Part of a small language model's weights: MLP 384 tanh GELU.
Each number is 128 + 32 x the weight over its row's rms, rounded and kept within 0 to 255. Layers, rows and columns count from 0. Numbers have three digits each. The size before them is the row's rms in percent of the matrix's.

# layer 3 MLP up, 384x96, rms 0.169, rows 253-383, columns 0-95
072:111109151116113157185161116157076138148171136179105158088131157104191127049117167097118133106114087175168146103122136121119097151098114149133115133135113166090123084110179196195114133188150122102139138145132135093053109145098173103112102141096132083191108114068148119171134057111103141127
084:090134114073086125134189142143130129102161095076120096107180153156098112150097168149092135084162075116079114113094145115084154127099116126117104173075180144176121133183137154166093151152140151086154145125148143096154180158109169125091079184065113123161143183163090183065111136115158125136
116:169159102140144127194139097143115198171121117115102094069100158142145109112116091101147154077157113169142152147111103189126142140090166138100058177120149147137123138122133120097152157105157139089143110099193079094110145126139138130107120102027198076091138143145092098171151131136178073133
116:141098143193113137103170210164100117156105125076120108157103140117140128124106147100133089127160142101117085156071119087104178105193119107174144124099048137077142125153119108126147128116148151125077176134140170149119090135137141152188152100130161176204028082136155119143099117128126146147
097:105106070122122156173069149087128120112059189121108135127110160115166125149144145100114167146107098124126145114120233122118160142159146150184155099107099125115144104098071164143097132110154131109156160130117151168166107123080162122154096139128161114153048162172168150099128145057178058128
102:141054143170102127129135083128128123109166186161149139151159140133060157099107128120034097138085112098126184172085152154165085122186155107124137170117094201144098147114171155130146089150119169132099145142100169102128126139122107136106159136055152082154074121191121141140107108119168143092
133:090139150116178129164097101106099163138142158159111043101163104090139070117132156184127114166103087116113136095144186107122113141158176091165137120141078161037128103136131114093122188050121183155145118091107113166148139115139132065140095127112131129133102142163149152173149190109145140182
083:160124114161153067073084116139076193116107127145181137149144199112131084145119169130071120126135135147139131048120095189149085107136135130144133172105131120058135110157108123140101205138126118148124108125155120073138140200114136171161178094092137086112127096154120164132134187070105116129
037:172173120129163127158131126164151072114134182105177119082115191089144155160113063119120139083203143137114140133102100137132110128074147162100203126125160165151171120173144058182163138157149137124105093089108080096115122081139134198169123170093156132113147157141136115114139101126063134152
101:081100142159124139122176162124092171200151207145117108115158089152151089192152111158084111177182078096149131093113173115159110126096165100083086120157134178087102140096148098126150066139066133101143109151118109154112115138197154087124127150156115166137103142058149118131129151090156100118
051:116111126097115116136141123188135154094122127104086133190148160155165136167090081080179104077167067111078163117041103104199160138116098099152174145175060117131128137142155108114164107145163125127155118097111122147123205154164129131110075086152141135105178114151129105134107139163171099085
057:072134141125192135176123129130118078116120156134099158103118133109077141114149152030162179077119145113065147169177128163099154128137189197153128160067103124093165128110079139124109153127140076147177118088175124158104105175159181114140127141114152061106128151135148117155163126105087132148
119:132133150175143122136179068080136099074155234142176138113099153109114135137060138119096194115148127146116116112077121185107173125136161176125098121142154183153156189127121154127152085150108132096104091175104103119126094134123158131138164116147083039101123106111129158127111166100112111076
085:050105168105105108092185122147130094169127149148119125157103161106106138162138092134204083152124122044145162135129133101118160127116185127131095113138102189118191104149128082142206078123093137127141110107094091150163142079176165096148134094145112075115182125105122167130169117111071126153
126:083101155129158094119117132096115084121117094166224136223124118159159095097141112102143148125095120138125106179061053113127133177200162142147103149099112092161098116153125154131064139182123084143164106172165164097075150104134125097123132174153140140114111140082124099163138117152162117114
110:130190110069175127157120133114108124130081091134153095078131143097078105144102146136085112040133166112128127176148110123117186058165124152106142114100115061100092158186151121138144163148141108165122095117085123170176155108149118151111147227121145119146159109134187136142096102126106141186
095:124177118157126114082109076165136144107140100166128120130154151086113134133139063143143129088183159113152146104153130160143143083089160088084140151126111171124193127103157118132135095141105107150153066126032076174145150117108147131120156112195230122105154106120163111131173113067132081112
086:137126158118178094113125089080133096124153148117171119154135113108131125119151059122087163107126120131116130133093075101144083121095153121114144116106071178113113107139203165125124104124093151131109083125132114142151154138200092137199166236039109182154099077136176117134152126106153109132
126:139202164122140151087062173127117162120190152161138075135143116093110118129140075127078100134083061164117131166164136207079163170082142133132161159135104118111086145109088133168113150162124153129097075127147107090091173158115152120086112175091095154131119087158131139153135111121195117166
095:144117135098090106150110178146121130113077105157180134095153155194129128168136135176104123142183095158141085104141172102121107141132181148111136149139134144060188061232153111119109160102119097109151058157141139096078137094125157144095146115149080107129140119055155129146125130127070103166
102:111163071142131093151109108081134166193118132142133154068121144174097112180146113038154167131082133119079155137151100137142135124138170105137078156151155084101150131103124169171123115185140143116214107128092094119070175159125136141089133170135146111147149091100085065101177158091133141113
139:158116081076114154122121126160092127134078111132077112061129122124138152091089145082150079147105103075124182124102196125086147143091170139148147100133101143096173175104156129152127092144187092064111164112162120101144173140113134076163163164156166171160119170158161116159113083137165130056
111:108112184118171105128135109093103124105188142130126161169119202104142102120146107123052166088184102153114056152122122076106134177127134136131153196106124133127145104196068164160126074130059143110135115107165110110117211110127144153178156151143090080135135069142140128112115126121112152138
045:128162148105112142199185151133116154102137136155178121113086134183119100100143139050089140157092156129161121164140145159152138090148141186104055117118148177092098085083138143141161170128155088122145086087114113144068081115166170166115107145135146050170102101135124150100167127100158176095
091:172141106187141126115146088148131077167218097093123078138107142133152163124115104073135183182112215127141115128135121137144149116130173092105062115087116122111108119080151093096165118107073157173106114087142106114149141122164126177123188060152161129090139102120087136121173182118134144110
071:122141125149100095147128152143129134115139160121126041109159146172132198099151089091181163107087128077177108163086154104119164083171159114150161157112089160155175130178143111116179074071144101145169077107108123103143135098085174160139145145192092104101105084155123147189106134124091151138
108:141138138080134169117153107141104096164133146148134128133095149085141138156129170133066180084170092157138151107105170110133097131052080105102105148161122111086142116158169122169127174205101210109129080105094097114062143087147141154115124184093163102110161105088132127115208133126127176139
055:108058151108141163162146115082151087117044121150071142112122121114112094121154146082121109128161099151162174140113128130096120123051123133200097145163107131080076129122125150163096144138159118167116083180150147098158157177130196111150105096129104081152076119076116170179087121086099126156
119:110218144151157150142109077153110112118187142106180149134127163110140089160118136142131149134148110042110110171059126133074157111077170139126076062166090123062144160143187115121164108108117139110117110095133068106163123149138120151110096149170121100122181114133125142132183136068108173122
088:071106118081220174177169162142118143103138088101101147126130124150132110124122100155122126148115186126133125127139122133154109126116084120181160102114090151150127102197144188195186077140141146165114066092068132161135165057107103112090127119109175080149168101142118141080151077131140136135
121:147123122087153133142135084152113191121130136121139129124112149130123129137176103099160109065098136159105060083128126112145136108191124160151111187144101121066132118086149066126122169102144129096117104124136094121145157191183151140133052176055100077164130140142096156171188166102135096196
080:109088127076113134111099167112107178121050138151096090215136098142180151121139162170121102105143128117103155154133117104093094127127164069103102150110113153109107096101180129116188093158117095110150081153124115112115095150199174116193121147144100200122091076125161186127146124143126180107
075:074144084178128146144154157125088083138131132171129116098127146095098123154102120142122127136099162068101208170147125122103110102141167125122123166091123191128152038165098090149170140139125118162146061155191110100077089125146090167157172109120070093121166168117168123135105171105097094092
093:113131084047183146182166088086115137115090079137149081057102181150155086166147104110112178139162137124123116098138077158117171075132153118171201097132132139124119132197132164118107148147112180161160112108108130121107149123150120098131161165091111142167125114071112086103139130138192175129
104:142134174121119146150144132129107118082111129152122096104118088095127156168117128193095074128120061136136159162129148147080120046094112114104165092108118181137158152109167129146175056190107079127187115081109136177126171101098131132177178166153113102079163106124182141126115147126059114101
043:087130020131114087126069127096124058113112194125092116133185159143140130117140120101045170139122117117114128187115124094111162147144115143167142187091156109154124123063154122146101178126120166127138107097183088105128152101135148133140122133085106083087085095166132107141092088087149110087
108:090190148175122161132140085108126177125130178148133138068158151088109085089117134088066131128127173124142099158105131166135152096159143128085087196095101122111130123160112142120132126096139149088114130156096218154102120178133172132093160152160108091081075101121154166104033156126116102159
094:101101123144170181137139093148088137086067141179109086129163102143079118111097073079173144110147084144144149121155135099150118206146149088164110136095110097077126106144151181090168094089175129126116151153084081143137160175099171117138068177107129132158128059158131160166101110132142152178
128:124156208151112079108160170104107126148078085131170089105145094128072165134070042127100102164180105110112112179146129160111113087196123184145157132167120103118075086190127144161122138137124127146113094093130132140116140083151120161090129136112121179128095135120135132088062145104155187121
128:185147139135164117134146097113070116112115124163126129112154111122114182177110078182091108145098095096137113129207171081135095139095204148101107114146066182097124201079171107127199120132106147134117117111148131096145174148156142134146122134150151107104122113126146158159039156085099095097
090:113109120136134145126167191161114162155138136119115059120044097120164115175117103115105098171082120123122193150160104141157123113101110162167141099150090125108063097072115090138143142116126135067136185076160146140105074164211167160161077139080153194134092121136140127125109109096132136120
101:101111137159129168149152141149156055108139133156105127122086156122093093153116122069113120131128087122154080108093147133150180113067118096102065096116200069142175138139131079143161170138160076149188133143185176113144101146084182153111104091140113127067163179111073142165136116132157112099
112:124062095176134122120103067178120096130136127148119118109146092162084155133122169122109081184135121165117141148123099149126113125179186102142135113169119154045072098193064104155140098183154113128103101170106114166153134121097112107141131148129193098108130125144168118082053152187113134083
122:135159086111081148176153086134130178111099158107064061059129168174178148190144152147089101195115154152098135111070186108098108150176141164169077141127107142085106156134142084098188143105129172092165127108121114097112109132107130168096125145128120174101092097130097107136139160153143092115
109:170129117084119150147119135156070185133176123080126128119124169161118157125050083129068178114160132112132140096065160150136079166097078167118113139064079116101140142126155101140149177114105159117127210095152136151129130159173174146122083139061122106093142156140139151115155164097130063144
121:091133197176159137143162071103118144079092160135169189133123152153074084149166140133157080087180097162132083110079144151041146146097181174184092145152152126097157136185166147129141093120099095131121131093159119138142127099141135074107143149112117099152129117103161129170146145154073104095
111:127150117122079057114114137189106145189124109113098070094167119140118134158142121130072163140152131093072184157141148156160141114166162123131137101118049098124120147140075085147082178138102161162163176073093122123157060135081138157134154139104162151165096156147125169119108164162087101078
128:102105102175162099168083127122123117083119155135148144085152051077161100094139128204159172151159168117083141165091163149112127120134138123127124124132182194116128129120195121108100086124065134145108076125091137138106088071172129095121160182117125114078193136098192161121134101109113142151
061:107132115118130069098158152121122165156134184151135110159087135112138102136132109126082118137143117161076125121115070147119162071135155150056101138144090129118151097078141040169135126095097160061105127143130142079171104188214175152178104183187120141140157162139122116175157137116155122138
085:126092129143155140179125111125077168111182182053143157088083150103107116090112122103059154192106167120151106137139131162163107128106133180134159159106149129119056138106139097175138163091128125131132181164091143201140126115067127165155175059102159089092143140126143094162138110098155128092
127:150193111154173140153111142085119130049169132140152146150198121142143168117116124123120160109082126160143133071130097169126148153090100146089120145106101101089115159103112137075163109111157172135166018145102115057163158117163111113135164118174161115043104115103153167104149126127159140124
106:148101119095146084101106175108127153083091069036186125159180141104160150115153138111113159141113091169160148126138112152156155136110072123189129107139170087139082110149089139119152144132212069214114093141112181109130106100110139160120148109139094176136131172142161097139121077141110127110
119:072131141171153156167158153141110076125168152111103152163097111174181079136127079100145143121154113094112149108113151129106117151124117085136195121110124090112152102137117124142114066128135129115186107144106182120117132105142177142146068140110184156187094091000143116091150090151134092162
103:089102143128096108159177127143091142119096130168155124101138120162121118142143136171126099058187100147156068117115094086186164124211160081137053118132172122115115098213121152158121117131108159079174119134127125167110171156144132129085146168124142108097092093070173095118085182135102123132
109:116123132099118095117156143091152158109086145188152138108136131162111103097091106142136074101127058125060170114170115159081155133114106137151110099184144181156126095159169193163143115183113134115169077143100132075121150156120144129133110196169104210076160137089107163127169089090154126112
135:144078077148120095136096126135103145080175136084127100086104125151131186140163139198142081144171135143128138105168112167081177104095132136119155119160149113126104110140104081161211120110115106166143152045096097150151122131119190132081148093110159096067164148135131171116199100161080126117
108:128145161142076125158139143125182072141102161096106132137096093110077099159112085132055095106169153111123145135039097125094168145095097121102164130149132149109086093161147100133106075209158153141142156169163152181140152069063127168131130156086177173150139125148138114173116090138108125153
104:145123091076134104165134112086086180127082140095119158171075109116108134128139169084150148140141115162121139133098187164132101118080115197139097163142111163088120127150127091163163193144121097069184188154157065183054126143145164108062162101117124170127134131092164101156120128102110125124
080:157101117110122114182139193172162137146094082101141091137113091168133120141102152104141158146081167171175094094120089070115159101113092168105084138113112150092083181098131128168085106144124149168192126142121118177116114132120192115081070193051178108140113135137088136087123167133155128140
044:139112177072191138155116096163065126112112109148179122093196106093109106118131143154141072077175154155147148125164134154109043110100175131140125167131109160087138159153126090107148109097109088112109063114159112085110176129116228103139121093156125104125131161148137111171105129137073090123
098:135087134089149140143186142128097166116100149120130049174131160114118122152144134138148179126083064131149108125153139140127166127170121120134071114132151100121119135094112132162080085125123180141187088107113123130149151166164145113180083079056157097130154169085084169176158183193064149127
098:099130082138156125118072135137070110149161186127078109191137172105140112084149152151083168120080117103137148171115136152108151117121189108081175156104114148131086094089177105115153144133110096077153158179126142087113163145079169153136100158114083095098134124178123163181130060158190152148
069:114198145086113183145165182142147150131114136085120103095150097087163087124153101120101113097106111078140145136074127161132174145150093089121139126105134189154104171167209143148128114147155167094113057165133219100092177098095159122155138119108065103140123152119139114146114084122174145102
151:104125107151092132079140094138143164096177158136140096059117131152137157158170158209129115125168142165115132167049120090141127089156133106194116152146115085085117071146139098179144168162172134040128123148139116170126145127154140111127154138069141118129058073106123144126153186128094122151
087:149113129117122179187109095117146218148127108174088134104098116164119136119130116172120111121105081161119116143105160114133125083100168120162068142165155169069090119162162133186092127115179123113135117095149165127130159197183144077151078142090080087123145122092094128099146195130162073159
059:158079134137074094202085175123114110069133100138165092128200183139126135141145102140125076108168063131168172109165134142151131183090117146169102145156161180161142123118131092097175134126129148153114089128145112161126177056131130100138112126127103139073139113134109160160086099153113189063
072:172154110153136103192152114101140092123068128052160130116176057092174120095143114102119113090181159113143137146089107077129160142112102127156137099092132135103114105084149163162155083096154104091094137106143115123109169133195148129171147197116103172131078111153121063157158152075180150124
077:106054116125172119129118055124111120127119125113178171155149148138129077178144138058077138146066104120145165111113119211139080183147082156151073141127119099135117107105155138172106162114180111150136183090134132149169125170186173109126101143107117108131119175183108113135122156081178109114
085:142058106122107084128133206111113165172138084114107107119108131163134176170076152173083159124119135194098110163158143123070113118114146126161098197086118119127104085102113122122139130170095144149081131114134193119163087090110171080149075122093110149126089164192171154106105103176157118117
113:137142141109161065091112152160109145129187148178096125133116106131076177128104101127130178091124088155099083054192173149083096132126152095188164129151081131096096134103150101142161122164099137080103123104171116120116110162119161192108087161151099160118181102100144159181120172111067110124
089:070159105123174122114117161140131143077139166119120111164155170116141097083157157134131099115163129166123136104164053177137088176103115101123093111108088076064115038062156132135149147117163134136101103095140123097089208129204131147140135103120169141130131153190152120168136169123169125109
105:161117161124113169178115116118116105160151164073128168141146135168140094145140174115096089188085125162153177131039167153147113058149149097139108132141170122120106118129151133139123121119196168189106101163095141116116157077149096128100151124097165141120116134070148111077122093047160182080
071:171094098128123083097171198165080136152142156123134056071130152121170115111135107122149141152133189155190072128089109104145097130102155112204059147125142100115142145104109113091100133142171132116167116173134108083115086129139157100071127111151140138115126117149140057187174142118078158082
114:118154129108170126147133088059105154124082097052143159119121165157151148123144136101130127106173144106080134114130112186106126100120113069135161143130022111140137070152105158110189097148103156107136143095052128107130120114179188123141129181111101164170131156076130121195158146143138131175
094:116103099142116137137173119161142108088098062168120126122090083147130149097138141127113160135142102197174110143112165188165180091150147085076070094156116094173101119089118128198158134081107113122136161121086081091120108118079168112121086126180196112157115128165153141170107163121137175075
107:093079176103113150087188180148094156128080175138153168140105142148087048170132064107113132181122106182137133124110140167154147157090108147143118169128127084158101121127098133180164140148098097118138074202124165132075145168108176147141167113160144147115094120078113114110079095131096088109
099:164114045141130154176168138132126088129205144151114093099106222120134091138123094124120129158146165136122086124088113180112148138170127144206114116113172091130079112135114059133198142119078137121160079116152088138112081171112106163050151146098116146138153133100122087143144149119116144120
114:068148087184115169167073135034101125079154195093117079101127136121167170086157133119128122161137140099101118173149133161117198158110133110166125105122128174191135156133174150142134141097100138152177124106088137123101087133141177090119182122085130100103150091094097101111170100131151176136
088:111117118163127156096104151126121104130119077122124105084189081123131164069133136138085151105136135179137141175147137135136140041123148155155093130114120155077068112153151118143167126129135087127103125148114184150161030117108175087080134156151104185189062171141165126117119118154087187124
140:148063080134164103126040126122177123167127118143162153094191148179154103093179104110131111126115145127096133090123200132083119138135140151196142151155097161067125126122138122135130145086149152126096090136124089113150121114145107090100066136163123102142146120139179121203161084037119149122
090:125139150122149172120132168096115145105145187130101075121151128110092121138164058090110140094085130152109152149128179186074099126079096100143085095119140189184127153125180117156070143110109095077203150158138130114110130129118145181101111094099074214164131141157122141126165069105118111135
129:059076159097150074124161147116137061155126138133122098119096118153087102153174103156123077079131146164121120184124117176087096146197229087186144177142125097145060103135142116149166111160141086096140081171126149102147139125117132157146147192119171098127117142120152107142126107112120093135
108:152187117152211101186097097078111067072166129132125117100095117107204183121132095089150153095156115170092145089125142117128105131135162146159171155126101153125157165136139121127065161124150101208153094151128110101164107066112107138161073110069135131100095128145109121163126116113171096109
084:103055096049158171109100158145130096111101070173036142160159128116145116110136157104148152146081160186172113155172144114115158184135096132126109174108128116139103105112155138138106110112139057147166136187145171114093088141096167082166127117129087138094109144187161156115135140124158153092
115:078123081127106161177105127119124149144167119100128155120150158168140101184088149115063160068156192097122074170130067137153139083122121153148085173090083085120164122210109118185163137175127097101134088098148132129117104126130121122108140118113150055096200139136160121090142141148113173144
122:118097142091092069135175157163082167107106051094122117134161115102107154074085093080156088131125141155115111069179092186100156110128113129136182140074122143226117156122115178136151059096117136118117134080116146136126124148137141109177109168133100155146152156111138209128120124105134150097
059:150130124205152101135104080122097196165129130099162111110098146104122145112072112115093093160115062151140116117106180229103167150087122165131117095113154181121094163097119135148144074145096188106126130070093128128121176131148143152124163162129154112087170080143147136128180112168164141179
048:096130153147139172103101132099146126121147158113118151080123103115136130082160166053076137122160158112102139174119139140103147062117186100115175123148079151132143131138151107116162142125080100086128117097126120114127073136100218105132080196144087182164069155050133148115190131138175144120
099:130133195163112080137143115115113098138080142150149157154156104139142101203069119140050123112124083084122090156104107076129140141195159153104104130134116160116136093137137163123067096170171072128142142187125106113165120136098115137060158203135124109126075128157125129170096133148191078129
075:116100151175152154196148132116112135139135160101105119126148160180127127127120160133108126128047139152147127126111169103162126156161173169135085138149072157160174102088178129126039098049158133139198098162105167128127093069080136140141112074101161097127090118174121118161132088095164094130
074:147142172096144101163102141124081123095127099102132185148079144116115202154135123130121133120109069184143149126113097153168087144126138127121138133134130086129053160081134087096143102160152089147088043168141172128136110099128144067182185120136093207136091172120170180079119119121106130109
100:105167119186140151104149159175161129142160126104098145085133123177142108156150138080113130090182093094103106097137137142148132066153184084115105116138160161117135120107189131167085143102142131053126121152130127139077127121143160142095121233125132133107177073061169133095120120055170154135
097:146177107123135133142080122068094158103124199119182145111127145153106189140121076118129135170122144154141135120087112085119114134127143141115137146134089135057139100165194192115105129164162075114093073129161144161096136100220093114108153074144086177101168097096100129146120099145169170103
136:139110138140119117111121178160093077148191089093094132123137133158133178117095147112118127195112119166170117102124089106112141149111064159071099118123068140218080138092125113196102128177130164182149116164133079112160152111074163144139149094135133102099184128165116178098068127102121114127
115:111159084110151130111124172145109134149189194138135104102095122127095144109147127098098145134153104111129133160130182140099128074140089214164072152141127131141084123086108087113134153088086136154169215140175131117134124088114197127093065129115091110151081181185150156142146072109109087121
131:162125163055090134117106120155128121132108084084107135154146109086159150129136139084150140129149197159155154111153116163082150119065129107124134140132145171135086185104054073114201099151127116083126163168074069155154154159101179102145101114141098094142148095153192111184138114078116135114
047:102134123115181127095090133180107094100134158137144109096198102127095092145109128081156180115104142148106084183160189155098113112148193143137140181147126090109101152175123094118109205088103096146084114169176144089126104125081169129189095165163134123104102170174101137165142157130113086159
068:080077079128109123165165129205114116129117137142097169135170122085129142164156212177144162163117102147113104090138137119151131147141128101109092174093129141130151096108121126169116125112166172111118141079037129081122148121167156122197141085136131131152050172129178183127085105138098109166
078:166143163153090108101122106193137141116124187104115100083100160174151151139154183154086184107118078168101137132101141090146170128157124087089097143126111139110186053146124098193100106103192110125087130125140198128122094120132153085138115139118128084153117137141115205112119140112057171092
127:130219152110135117118120151130099157150134140079148131155121184152175079126144053214118108133127106102116136108141128124075142127059151094148148128165171102071113133101130091154202158143100114157156114148064113079125096142136172154096087156142082155100156097178127132111149096085132173119
123:125117120107087095118109119064055116117070200135126082102134139168101176119189068105115140194104154143094153126135146140136142107141145106160097114169153171102163155136132143122113080139189090102151095157174097100105198121141098162148183059159111184101117087120125160154127133143166126139
088:137083164093155161092126123159148155136156137193156118137139112096113105101178137118148038107134093179148117160170130161094187144105115150143074142169124130143117123114172094164102104116086092119176110043156112131138133104139141113093090076098142113134169161150167137184097039106116104080
109:161181169127163095143091150086159152111129137161201118096166110113155087092183143114104071108146166103101114153111072158173230097164137064106084119116143135143125165136099088148127084130162156165150105128097195118106156113121126084202112154161132122107117127100098115113106094091117128106
076:114182163136138133110037137203101130164124137100121158130155109143116104149121135157089088162081072106176112116120157154151164100158082130147147108114054168115123136110101075113182093128131097162116136137075138129135107065089124136187186130177068120143117167162134174135108129130064139093
125:118097068047112122186128148107103107096048145148066091174182092128129177182113175139097086168141151128147150139158148104135133099143161120191136119062127112159090158126121129113145134130135089183119159157109141152114135121152124052139134114111102145094126137138124121209119150115125160052
094:139108142129096165206164095152098144130087122099102141077083198177104160165118078124134098140106061133156093106145146134163148136115136102177074094114163140109120159081173155177168071138150110077154142107133110117134189189131139139186095135081164110139121143106095087103148179122095154117
128:132135090176139184161121153133059076080118136156082186125090143147105207206145104115108160114111106124151071138143148196105118155086118129108108116135122189112144179145151112109147107144123127141101114069119122168101084148175177107112143098186105172094153121080149131107122081107138167095
088:100132146150130131133061121088112144081113141171143141100129156075164154108137084119181172129141129142100141137166131143113110157120124120195121146107178096132152134198142122084131073132154115140129030151081150125076039146151161148101190152119142144125145073123160149110098068158161071111
078:189092155086202054068132141137111122143135115125130100140125115113100147129115097142102144098092096117146179174073176143076186173125137145123181158122112107121048129134108143134128134131129079128087112137186182078151130092126150132126146103140096176133086134189131193124116145151061122163
070:143107058117135135181135122153141127129149095080130088167122160132175123144175125092091170117130156087073110155130131111087198154149110101164129166099127100109176160162039087175154120143119187109101149056144105114135133097093151123106198059151132104135102091166133112098116160134111096091
062:127104123141121112136116179170099146150153114130166178114109155110164151115164202107092106147131173202133132148091120127135114028139150115153114179104098142137091094100105154188134214127116136174199132100096108127163051158116161130136103128115101162144145125074123133114076102095168123101
088:175133177087098144133160124091184113063115197139154108135122095164071127099145073075053090103157141114149161118092112071157122155137189148104153184168144181135067101061207125131147141112104120125137113127161139133126143116136140147149147184101101186142127143125156106140103122094110118115
125:123147134076125112148172079140087130114141179084173139130090086139128080137095123136066164164075135155141107116072166140118090154128143130081070184076135097060124121150152132170138160169098139110157142107082119085094114157146113185108149164098143174137175134077136146099132208112155139169
156:122191090145146126174097149155046084137162146151057098177120105162098180103099185138131140112150124132143062093110155158178176115111155130098071145121086128128084150100069096147120151111114119096140135144136090113126125155105167148115138092153124069097181109135119145217145177103122117154
143:130134071145168117149052144163059107115166102105139118119103126117139121108112100115097163092119137174168098094137123093103164127065167166091146115101139124158160155073098101145174130148091085158109092106132141140155146105116175173113110122219173163096179111179133124173181088085114169150
096:073144098162109170096135100143132109109159137139086085119099109103143149169146120115177128138107139051118115138101155134095202132126158125140136055128115173164189135226164102166175082100083148122169109064137127122109130120165160100125098109116152084132166108119101171104166130089102163183
075:158183135120122094110100140178080113124122153149143112147145158110096096161137073122116187145137097113117126123135199133064105105123192153151161061163127108183107103107145055121160131118099099166099089125099131102195072094135115122126099165124088207137105201121111182145124146129162105121
108:100135159151154149142072161146131112098191151123155119176117083136095112070111141095167098106086105061044135134101160127186146154167133156120100099144106207164118141188163146168118110116124147143155140082131121126106177123176136109063084145078112180114125163108120121065146131140104112170
114:126106157183091181191188140151168113058184141099128131037117078126104177120120124118102108125092161137086169129127178122069169130130110060139164141140169144141125178163138133113133069154110146148126125105101153156128126159134127140086126140115116203148098135088176136104094136080097117087
126:141172089123146142145081086098060190140138128128146074075152099147126196126135117122082123191103122130110125184116111208129122111051088194136109114116106120154097166119122118118204164150098099180152113088137157104100151151147157083087156181109101155155127152092137124132140103105136089138
087:133138138128133117118156158172144151131127115151157121085139104108106104104115136113154118146089141115150144106122146114135138158160124154122120176083137175100098061178118129057087099183059068117168036149121175181118142099111121136057103134160085070092210115150116160173142170100131099119
138:094059190100123168140138075107126140158100165108143121122186075126126099093139110098098153189113143123108126088126102098171168138145173115048140158116084141161184124190190120131126059144170157184077098113096165126100189150179126119176124097104117152103101133114127118132137140093121129131
117:072088113176194109166089069114161165126120124102105157112134106129085164132124133190090118129114092179066153095156140196104152145140166144151090121146096160061087107164126155159153126111132152105081115057148117090176137107130124114121122156121183079160139197105162140140158165172123129109
077:110132160055064138157121106162085099099150121089075132165113124092124138139077126082111171125143129152118088098135146146096188102088157155143165124103095092190150133102155116062117083160132103138180117142167130181107146115137165111075102140142124149164113074117169134121183151135116216183
057:135114133147127119107140131160106148117115154128164111107116144152058081185092077132101095131142103169062114122121139154137142096155096168129127146181081129144137093120147037157153130155205091119152160089119163119172130152138104125159114101108112169206100046171113201098146127143174106125
115:138159138093134076115119139188084090142153116093147140141113137179139140156134151131137089084106201128122084139089147117133121110165125095116063124110101071099062114163102103113216172144174113083153126141154136123170092132180134168130133105134214078186092132140142113168071128143122105100
074:175143095140085124133114167083110086133151138147083146162108069148170101160147109054184148187113155152176147111105072099147116153109061109174180158166048131122108149135178175142095113145094105115124115117148089147129136078136200103149121057150095163138103106128112110155142117101141122134
128:132099134102094138124080145168086142124125145141088114116175100144118154125163154128098082083145106156128145166096122091130137162083155067140104157135141094101120154100135108121130168185203079103140084213202107095092126126150146135173119092193122120131093171102114140124108219087124094090
095:090171156161140148154147117138063101124097142150145104171174082162179157164127085052096129130090136068102126085106086122166116123146107094108136137144113121145140118138138119097134153120164146084161110139141104130109123106181151154168135185132125185130071123094046114094117182045193150125
090:148170132139123120153113090171088102099168106109137118133137127130115155095134094051088177083061093080129130120131153129178131152137120134096136087100137133119031161138111138164122100099117123104143134119189169111062134125093177183105124163145150138148127166199168130106112121179049120177
073:103141118120111113104201110146090160123055088153127103107076177113174127152143081091155120129175155167180129077119112115122114103092146137169141120060117127099131088217125112112112144171141095125144131117109135170148107132140151160166097164135173118175132086071168143145090101041159162108